From a checkpoint of a small transformer trained on Wikipedia: RMSNorm before each block, a variant of SOAP for these matrices.
Each number is 200 + 40 x the weight over its row's rms, rounded and kept within 0 to 999. Layers, rows and columns count from 0. The size before them is the row's rms in percent of the matrix's.

# o: layer 3 attention output (transposed), 384x256, rms 0.0415, rows 34-40,98-104,162-168,226-232,289-295,353-359, columns 64-127
# v: layer 3 attention value, 64x256, rms 0.0331, rows 34-40, columns 64-127
o289,109,187,171,266,223,218,189,167,155,130,133,216,116,101,147,211,205,138,206,184,239,255,170,231,155,255,171,213,203,170,237,204,179,231,203,199,257,149,228,219,259,208,238,164,188,165,176,217,181,173,223,290,204,287,114,275,184,180,240,236,257,193,158,207,147
o353,104,188,194,184,184,166,173,213,189,222,228,245,159,208,266,203,269,110,200,228,153,222,145,321,229,246,184,247,166,152,157,173,206,191,207,227,227,158,192,201,147,221,210,168,191,231,175,242,131,220,144,234,225,200,214,157,201,225,192,248,208,224,258,212,222
v34,102,163,196,183,262,198,186,227,192,195,200,226,152,223,227,97,150,178,149,254,211,236,200,167,278,230,237,171,199,179,228,181,173,173,129,175,209,182,220,241,222,244,175,165,142,154,283,173,185,169,228,203,230,213,226,200,260,180,148,153,186,204,136,165,170
o34,102,109,217,145,184,183,182,225,195,251,175,174,191,245,236,176,199,165,190,214,206,172,214,213,252,233,192,187,127,140,165,158,225,251,141,174,224,167,188,259,195,127,212,177,134,251,174,220,220,209,257,186,178,226,223,248,260,261,256,154,243,233,224,159,144
o98,085,218,169,80,192,219,238,226,226,266,210,183,254,193,204,172,195,214,229,190,277,105,133,170,178,175,266,210,215,209,174,187,180,123,193,214,204,171,209,204,191,150,246,178,206,233,174,226,185,144,180,254,196,169,99,168,198,146,258,268,187,173,151,189,172
o162,108,174,192,198,220,234,164,240,188,200,104,170,194,126,253,267,196,270,211,148,226,141,192,179,213,208,224,184,172,196,231,235,150,197,87,231,210,196,164,211,233,194,160,175,184,203,242,205,138,169,106,251,188,262,198,182,200,184,182,201,179,184,184,260,99
o226,095,278,190,286,203,193,219,184,207,173,233,196,156,186,191,221,211,200,246,194,186,275,167,230,173,221,169,254,184,221,184,182,177,223,252,192,193,206,175,176,203,160,191,238,237,183,147,196,207,268,235,217,247,172,150,235,167,228,168,184,213,204,276,271,259
o290,090,182,199,227,165,219,273,146,144,204,152,256,227,239,162,199,230,241,139,185,125,181,197,140,183,153,181,250,238,203,181,242,240,152,232,195,246,267,137,191,177,267,197,189,203,201,243,152,241,232,179,191,164,167,212,185,202,148,156,258,124,193,262,190,285
o354,115,195,156,161,209,144,161,235,144,211,271,228,263,190,142,188,197,106,152,204,193,145,195,201,167,232,218,198,229,261,174,200,234,293,214,139,164,192,238,193,211,253,207,238,191,206,186,215,198,215,238,189,236,195,259,233,157,150,214,170,181,197,212,191,251
v35,104,201,241,145,234,179,114,235,187,214,66,172,278,182,249,220,201,283,226,265,202,140,241,234,243,203,138,207,147,188,162,86,162,175,251,212,237,235,151,178,203,179,218,150,202,190,163,218,215,189,203,218,214,170,192,186,245,273,162,178,127,231,260,260,213
o35,088,187,181,171,167,268,262,222,233,199,172,240,204,115,158,242,249,155,201,219,218,191,222,127,177,222,212,213,177,246,190,127,209,179,230,208,235,188,226,171,248,169,154,207,193,97,154,193,190,186,149,173,223,193,232,167,253,222,172,98,206,202,76,187,219
o99,090,177,235,186,176,239,169,191,247,231,231,148,185,243,166,192,150,202,195,170,146,240,181,168,266,143,258,193,228,227,229,263,172,256,191,207,180,165,190,248,160,210,208,182,176,215,169,115,274,243,235,170,167,238,162,226,182,201,220,196,346,206,177,182,266
o163,100,192,228,201,156,210,196,179,201,242,170,175,183,171,162,194,147,277,243,303,168,153,213,225,93,195,223,177,259,201,179,158,142,224,132,223,241,175,222,195,160,176,219,192,256,186,216,217,242,185,175,232,128,205,218,207,254,144,228,270,173,176,167,192,249
o227,102,208,182,238,183,200,145,264,210,170,178,188,187,178,235,159,169,243,148,128,218,140,215,224,189,218,125,264,170,133,218,239,131,201,239,177,132,202,173,213,152,229,221,298,167,262,216,165,161,224,200,228,266,230,172,190,200,243,185,177,183,196,238,221,122
o291,102,240,184,194,243,201,234,153,103,203,231,195,221,206,197,174,186,161,182,175,180,223,123,210,207,140,180,214,216,205,233,211,263,163,246,173,227,242,157,286,219,243,216,124,237,224,241,199,219,207,169,213,237,200,235,190,211,169,216,253,145,253,266,226,152
o355,109,256,210,141,175,196,241,192,209,187,250,201,150,221,181,237,203,100,202,202,259,269,253,202,211,199,179,178,217,159,183,207,199,222,137,216,153,190,165,255,217,172,225,150,176,193,260,201,197,137,237,87,177,203,127,145,111,159,259,250,267,221,200,197,205
v36,099,212,170,186,197,159,172,143,225,255,150,232,246,190,173,225,153,209,218,183,230,156,195,207,167,175,274,193,237,175,211,170,152,221,188,281,192,196,235,227,195,184,208,244,242,177,169,260,250,152,147,132,126,255,182,212,174,177,235,211,197,200,214,204,205
o36,095,210,188,217,164,217,256,236,152,244,216,230,309,192,215,220,162,232,175,199,202,183,214,204,235,204,176,179,122,220,133,138,220,194,241,204,205,245,192,180,197,234,205,181,176,221,294,185,256,107,216,284,275,197,179,192,210,113,146,205,163,216,232,204,175
o100,099,116,239,214,216,187,185,243,112,173,186,117,192,183,195,239,247,142,227,107,205,197,174,254,220,191,166,171,210,237,204,235,162,207,169,210,174,142,210,193,222,107,230,282,163,191,159,159,207,95,216,241,239,205,215,224,195,248,184,200,241,264,243,212,226
o164,111,210,253,187,165,185,225,173,213,194,220,204,194,180,311,155,256,151,192,197,191,205,198,157,149,250,276,142,220,193,187,222,199,218,184,131,113,162,251,236,311,190,231,166,276,231,147,176,159,238,237,120,200,202,229,149,162,272,179,198,185,219,230,222,184
o228,097,188,149,207,243,223,113,169,224,243,163,233,39,193,185,181,231,208,217,239,292,238,199,168,177,202,192,233,243,162,213,234,201,214,252,189,281,192,179,238,248,203,159,219,202,161,197,191,164,229,150,260,160,188,223,264,187,236,206,134,217,227,189,231,249
o292,100,179,201,193,262,228,240,226,245,187,215,257,186,189,209,263,120,187,211,219,67,186,223,232,210,229,199,230,193,244,190,226,185,87,224,232,236,256,151,169,216,244,178,140,204,196,142,251,203,220,244,127,226,178,238,144,201,157,178,201,181,137,203,194,212
o356,101,150,266,242,162,230,250,232,227,106,186,197,220,232,154,195,295,257,214,233,247,217,208,234,173,157,188,199,167,165,226,184,286,173,152,192,176,241,197,138,119,218,191,156,166,142,244,168,217,277,166,214,154,204,176,197,198,176,266,240,199,163,96,189,230
v37,097,187,279,262,222,263,202,160,127,199,225,211,203,187,240,170,237,215,241,214,205,183,237,189,227,130,233,229,193,146,250,215,210,193,252,257,231,232,288,153,214,126,177,180,162,136,190,172,161,229,186,191,159,272,163,179,169,245,161,181,200,210,228,194,225
o37,096,210,187,192,176,231,182,181,172,199,203,211,242,246,221,153,311,214,181,238,229,215,198,149,188,250,188,182,185,200,237,181,179,190,122,190,247,147,204,179,181,107,192,175,260,260,153,236,245,249,261,220,163,204,154,223,247,244,264,243,193,268,219,212,228
o101,093,185,188,209,139,215,178,175,244,207,294,196,148,193,225,279,178,194,175,158,155,162,202,254,194,261,274,131,182,235,188,254,205,169,250,288,121,223,135,177,150,295,139,218,222,181,259,225,174,123,183,202,258,183,224,146,170,215,166,209,170,205,132,215,172
o165,107,190,155,179,249,149,262,175,258,192,69,190,192,247,185,202,145,256,161,261,193,198,189,202,179,236,148,176,165,127,217,188,212,164,124,257,198,211,183,243,228,188,205,282,175,257,247,218,230,158,243,177,144,267,240,237,164,212,213,180,261,234,224,158,187
o229,101,189,204,213,244,179,194,237,189,246,128,172,235,204,139,160,180,75,223,212,200,301,230,217,184,168,228,190,212,294,234,164,269,219,142,172,223,162,216,166,214,223,289,139,206,259,186,177,222,268,219,274,171,149,189,180,162,203,127,225,155,178,195,242,134
o293,095,167,237,218,252,213,214,183,202,129,210,230,227,123,182,207,222,301,170,198,208,204,213,221,260,191,166,248,237,136,210,204,231,222,249,176,239,248,221,242,281,241,198,246,191,147,166,153,214,228,173,189,189,178,214,229,231,137,190,178,226,194,219,153,178
o357,099,176,222,189,222,217,235,223,163,192,244,206,110,220,293,253,148,259,201,139,190,194,192,252,207,148,239,215,145,248,182,159,166,259,243,153,161,205,182,198,182,188,249,163,163,86,160,146,175,231,180,188,299,243,176,199,239,257,289,165,197,220,207,224,275
v38,097,168,206,156,218,205,198,228,183,229,242,194,236,182,247,211,217,195,210,171,247,272,231,240,285,267,239,225,140,190,277,244,222,205,194,205,161,211,177,218,227,206,188,217,262,213,230,193,168,147,246,275,151,138,223,165,196,221,253,191,191,261,206,216,215
o38,089,269,235,201,169,224,236,179,212,285,248,218,225,205,151,165,202,145,225,100,144,189,195,250,143,252,177,159,187,244,156,172,224,232,189,179,117,248,176,197,149,182,153,216,169,196,235,202,255,199,173,188,262,221,221,180,190,190,176,184,138,134,248,237,181
o102,088,225,206,237,200,218,165,172,235,151,222,192,205,145,198,224,217,150,232,124,184,252,199,149,198,110,201,215,161,231,180,186,223,163,208,168,149,202,272,166,203,211,332,232,161,210,164,189,147,210,135,106,295,218,147,142,196,195,204,189,235,183,264,227,187
o166,104,198,166,207,235,146,252,188,180,198,189,228,212,148,228,171,190,211,210,138,225,224,196,209,202,147,173,248,215,251,86,125,111,268,199,245,172,266,149,183,166,155,246,216,180,202,118,205,240,228,183,234,224,228,122,121,202,164,165,161,221,199,250,116,209
o230,103,155,223,252,249,231,190,177,180,196,207,178,203,200,183,174,232,265,190,177,187,152,157,284,222,208,186,193,193,167,247,166,200,206,166,177,227,239,213,308,280,243,130,147,207,177,239,201,198,177,159,226,133,240,193,316,220,101,256,274,209,177,138,192,221
o294,102,270,224,185,154,202,163,259,126,178,152,228,179,237,220,184,159,220,241,282,217,168,220,158,202,165,202,184,191,169,241,202,231,245,160,208,263,210,220,200,154,199,278,205,260,236,132,206,218,149,192,264,241,178,186,187,192,210,178,276,176,221,166,172,183
o358,106,195,261,151,199,195,156,176,226,151,229,205,189,315,196,204,185,182,121,265,286,231,184,205,191,180,190,176,243,179,216,221,188,191,174,214,223,125,177,161,238,243,211,188,107,158,204,226,215,199,158,149,232,175,193,193,174,278,186,135,229,252,230,188,257
v39,099,199,215,269,183,253,121,215,198,220,213,206,154,138,141,194,208,195,262,234,203,228,222,284,247,173,261,163,246,195,153,229,114,206,149,183,249,198,260,220,222,193,226,144,175,173,223,179,235,147,165,205,160,216,153,221,168,175,267,155,198,191,268,224,147
o39,089,239,196,202,221,213,265,182,228,206,150,166,212,269,204,152,193,165,218,179,292,172,186,126,171,243,161,193,213,156,151,136,211,197,210,184,228,196,198,214,272,202,247,244,251,255,293,228,179,230,233,179,82,202,225,134,191,175,156,91,251,199,254,184,183
o103,091,245,185,251,255,192,272,181,224,142,164,219,149,198,179,290,174,180,157,205,182,155,138,212,200,180,125,180,146,199,219,209,148,203,105,163,168,205,225,199,193,218,197,195,191,215,158,170,192,147,179,188,211,157,166,167,258,223,170,140,144,152,124,215,229
o167,106,225,166,151,168,178,200,117,169,146,190,222,192,205,184,186,150,260,176,201,217,209,177,195,164,173,195,169,171,252,152,250,168,185,222,250,157,205,153,201,201,171,210,194,164,193,200,220,129,212,220,200,145,180,220,173,185,182,239,188,242,208,204,245,143
o231,103,160,229,179,224,203,163,306,203,283,205,178,187,219,230,247,225,189,200,205,157,163,234,226,149,177,213,159,197,265,254,213,195,191,233,183,208,177,198,204,198,164,236,212,210,228,230,177,242,210,169,181,256,194,179,231,192,187,204,238,144,208,183,125,178
o295,097,161,166,138,152,212,123,199,139,187,304,146,160,232,162,121,185,211,225,260,195,273,235,270,237,258,228,250,164,214,186,160,217,150,250,229,189,201,254,271,172,151,164,230,237,183,121,189,242,166,123,217,196,167,189,220,194,215,230,261,199,250,157,260,286
o359,110,262,186,240,208,187,175,168,182,138,199,182,198,189,216,235,165,201,178,218,173,197,241,201,242,213,223,269,194,231,236,197,242,214,221,220,147,243,140,259,192,287,177,201,245,218,167,274,203,181,245,228,262,179,188,257,197,221,213,189,254,230,180,218,201
v40,102,225,199,258,218,171,165,215,213,220,224,200,204,238,198,155,220,190,212,176,248,183,135,194,101,127,164,195,228,224,215,233,237,192,238,216,227,256,193,124,246,222,297,178,267,108,226,215,206,259,201,252,169,173,244,171,245,157,161,293,269,158,219,151,154
o40,094,191,175,215,190,281,172,151,176,146,241,155,109,162,195,157,270,186,156,197,202,198,209,216,172,211,164,192,208,140,200,172,185,189,195,85,237,267,194,260,211,254,233,231,193,266,229,183,172,252,102,186,223,252,160,247,243,136,265,172,198,214,155,205,168
o104,092,97,203,242,142,176,154,228,159,226,281,207,178,167,192,171,201,310,176,242,191,237,221,105,220,196,161,196,188,131,181,223,211,270,241,246,133,166,141,183,183,172,160,194,150,182,227,207,245,159,243,132,156,202,228,183,222,225,173,199,228,194,264,146,212
o168,108,264,206,152,220,161,158,146,212,235,136,294,253,186,242,171,217,192,172,203,187,180,247,197,193,171,231,210,206,281,165,257,199,133,196,223,153,211,179,134,171,234,170,213,225,250,180,187,171,185,188,255,154,197,158,138,197,278,208,164,224,196,99,253,164
o232,090,247,196,184,194,182,262,235,192,246,228,232,225,199,181,157,223,164,251,184,220,226,141,199,223,240,197,223,187,149,157,212,164,269,175,221,207,174,189,267,182,243,187,229,184,159,254,249,173,203,219,239,185,165,204,210,217,185,214,176,191,168,218,178,279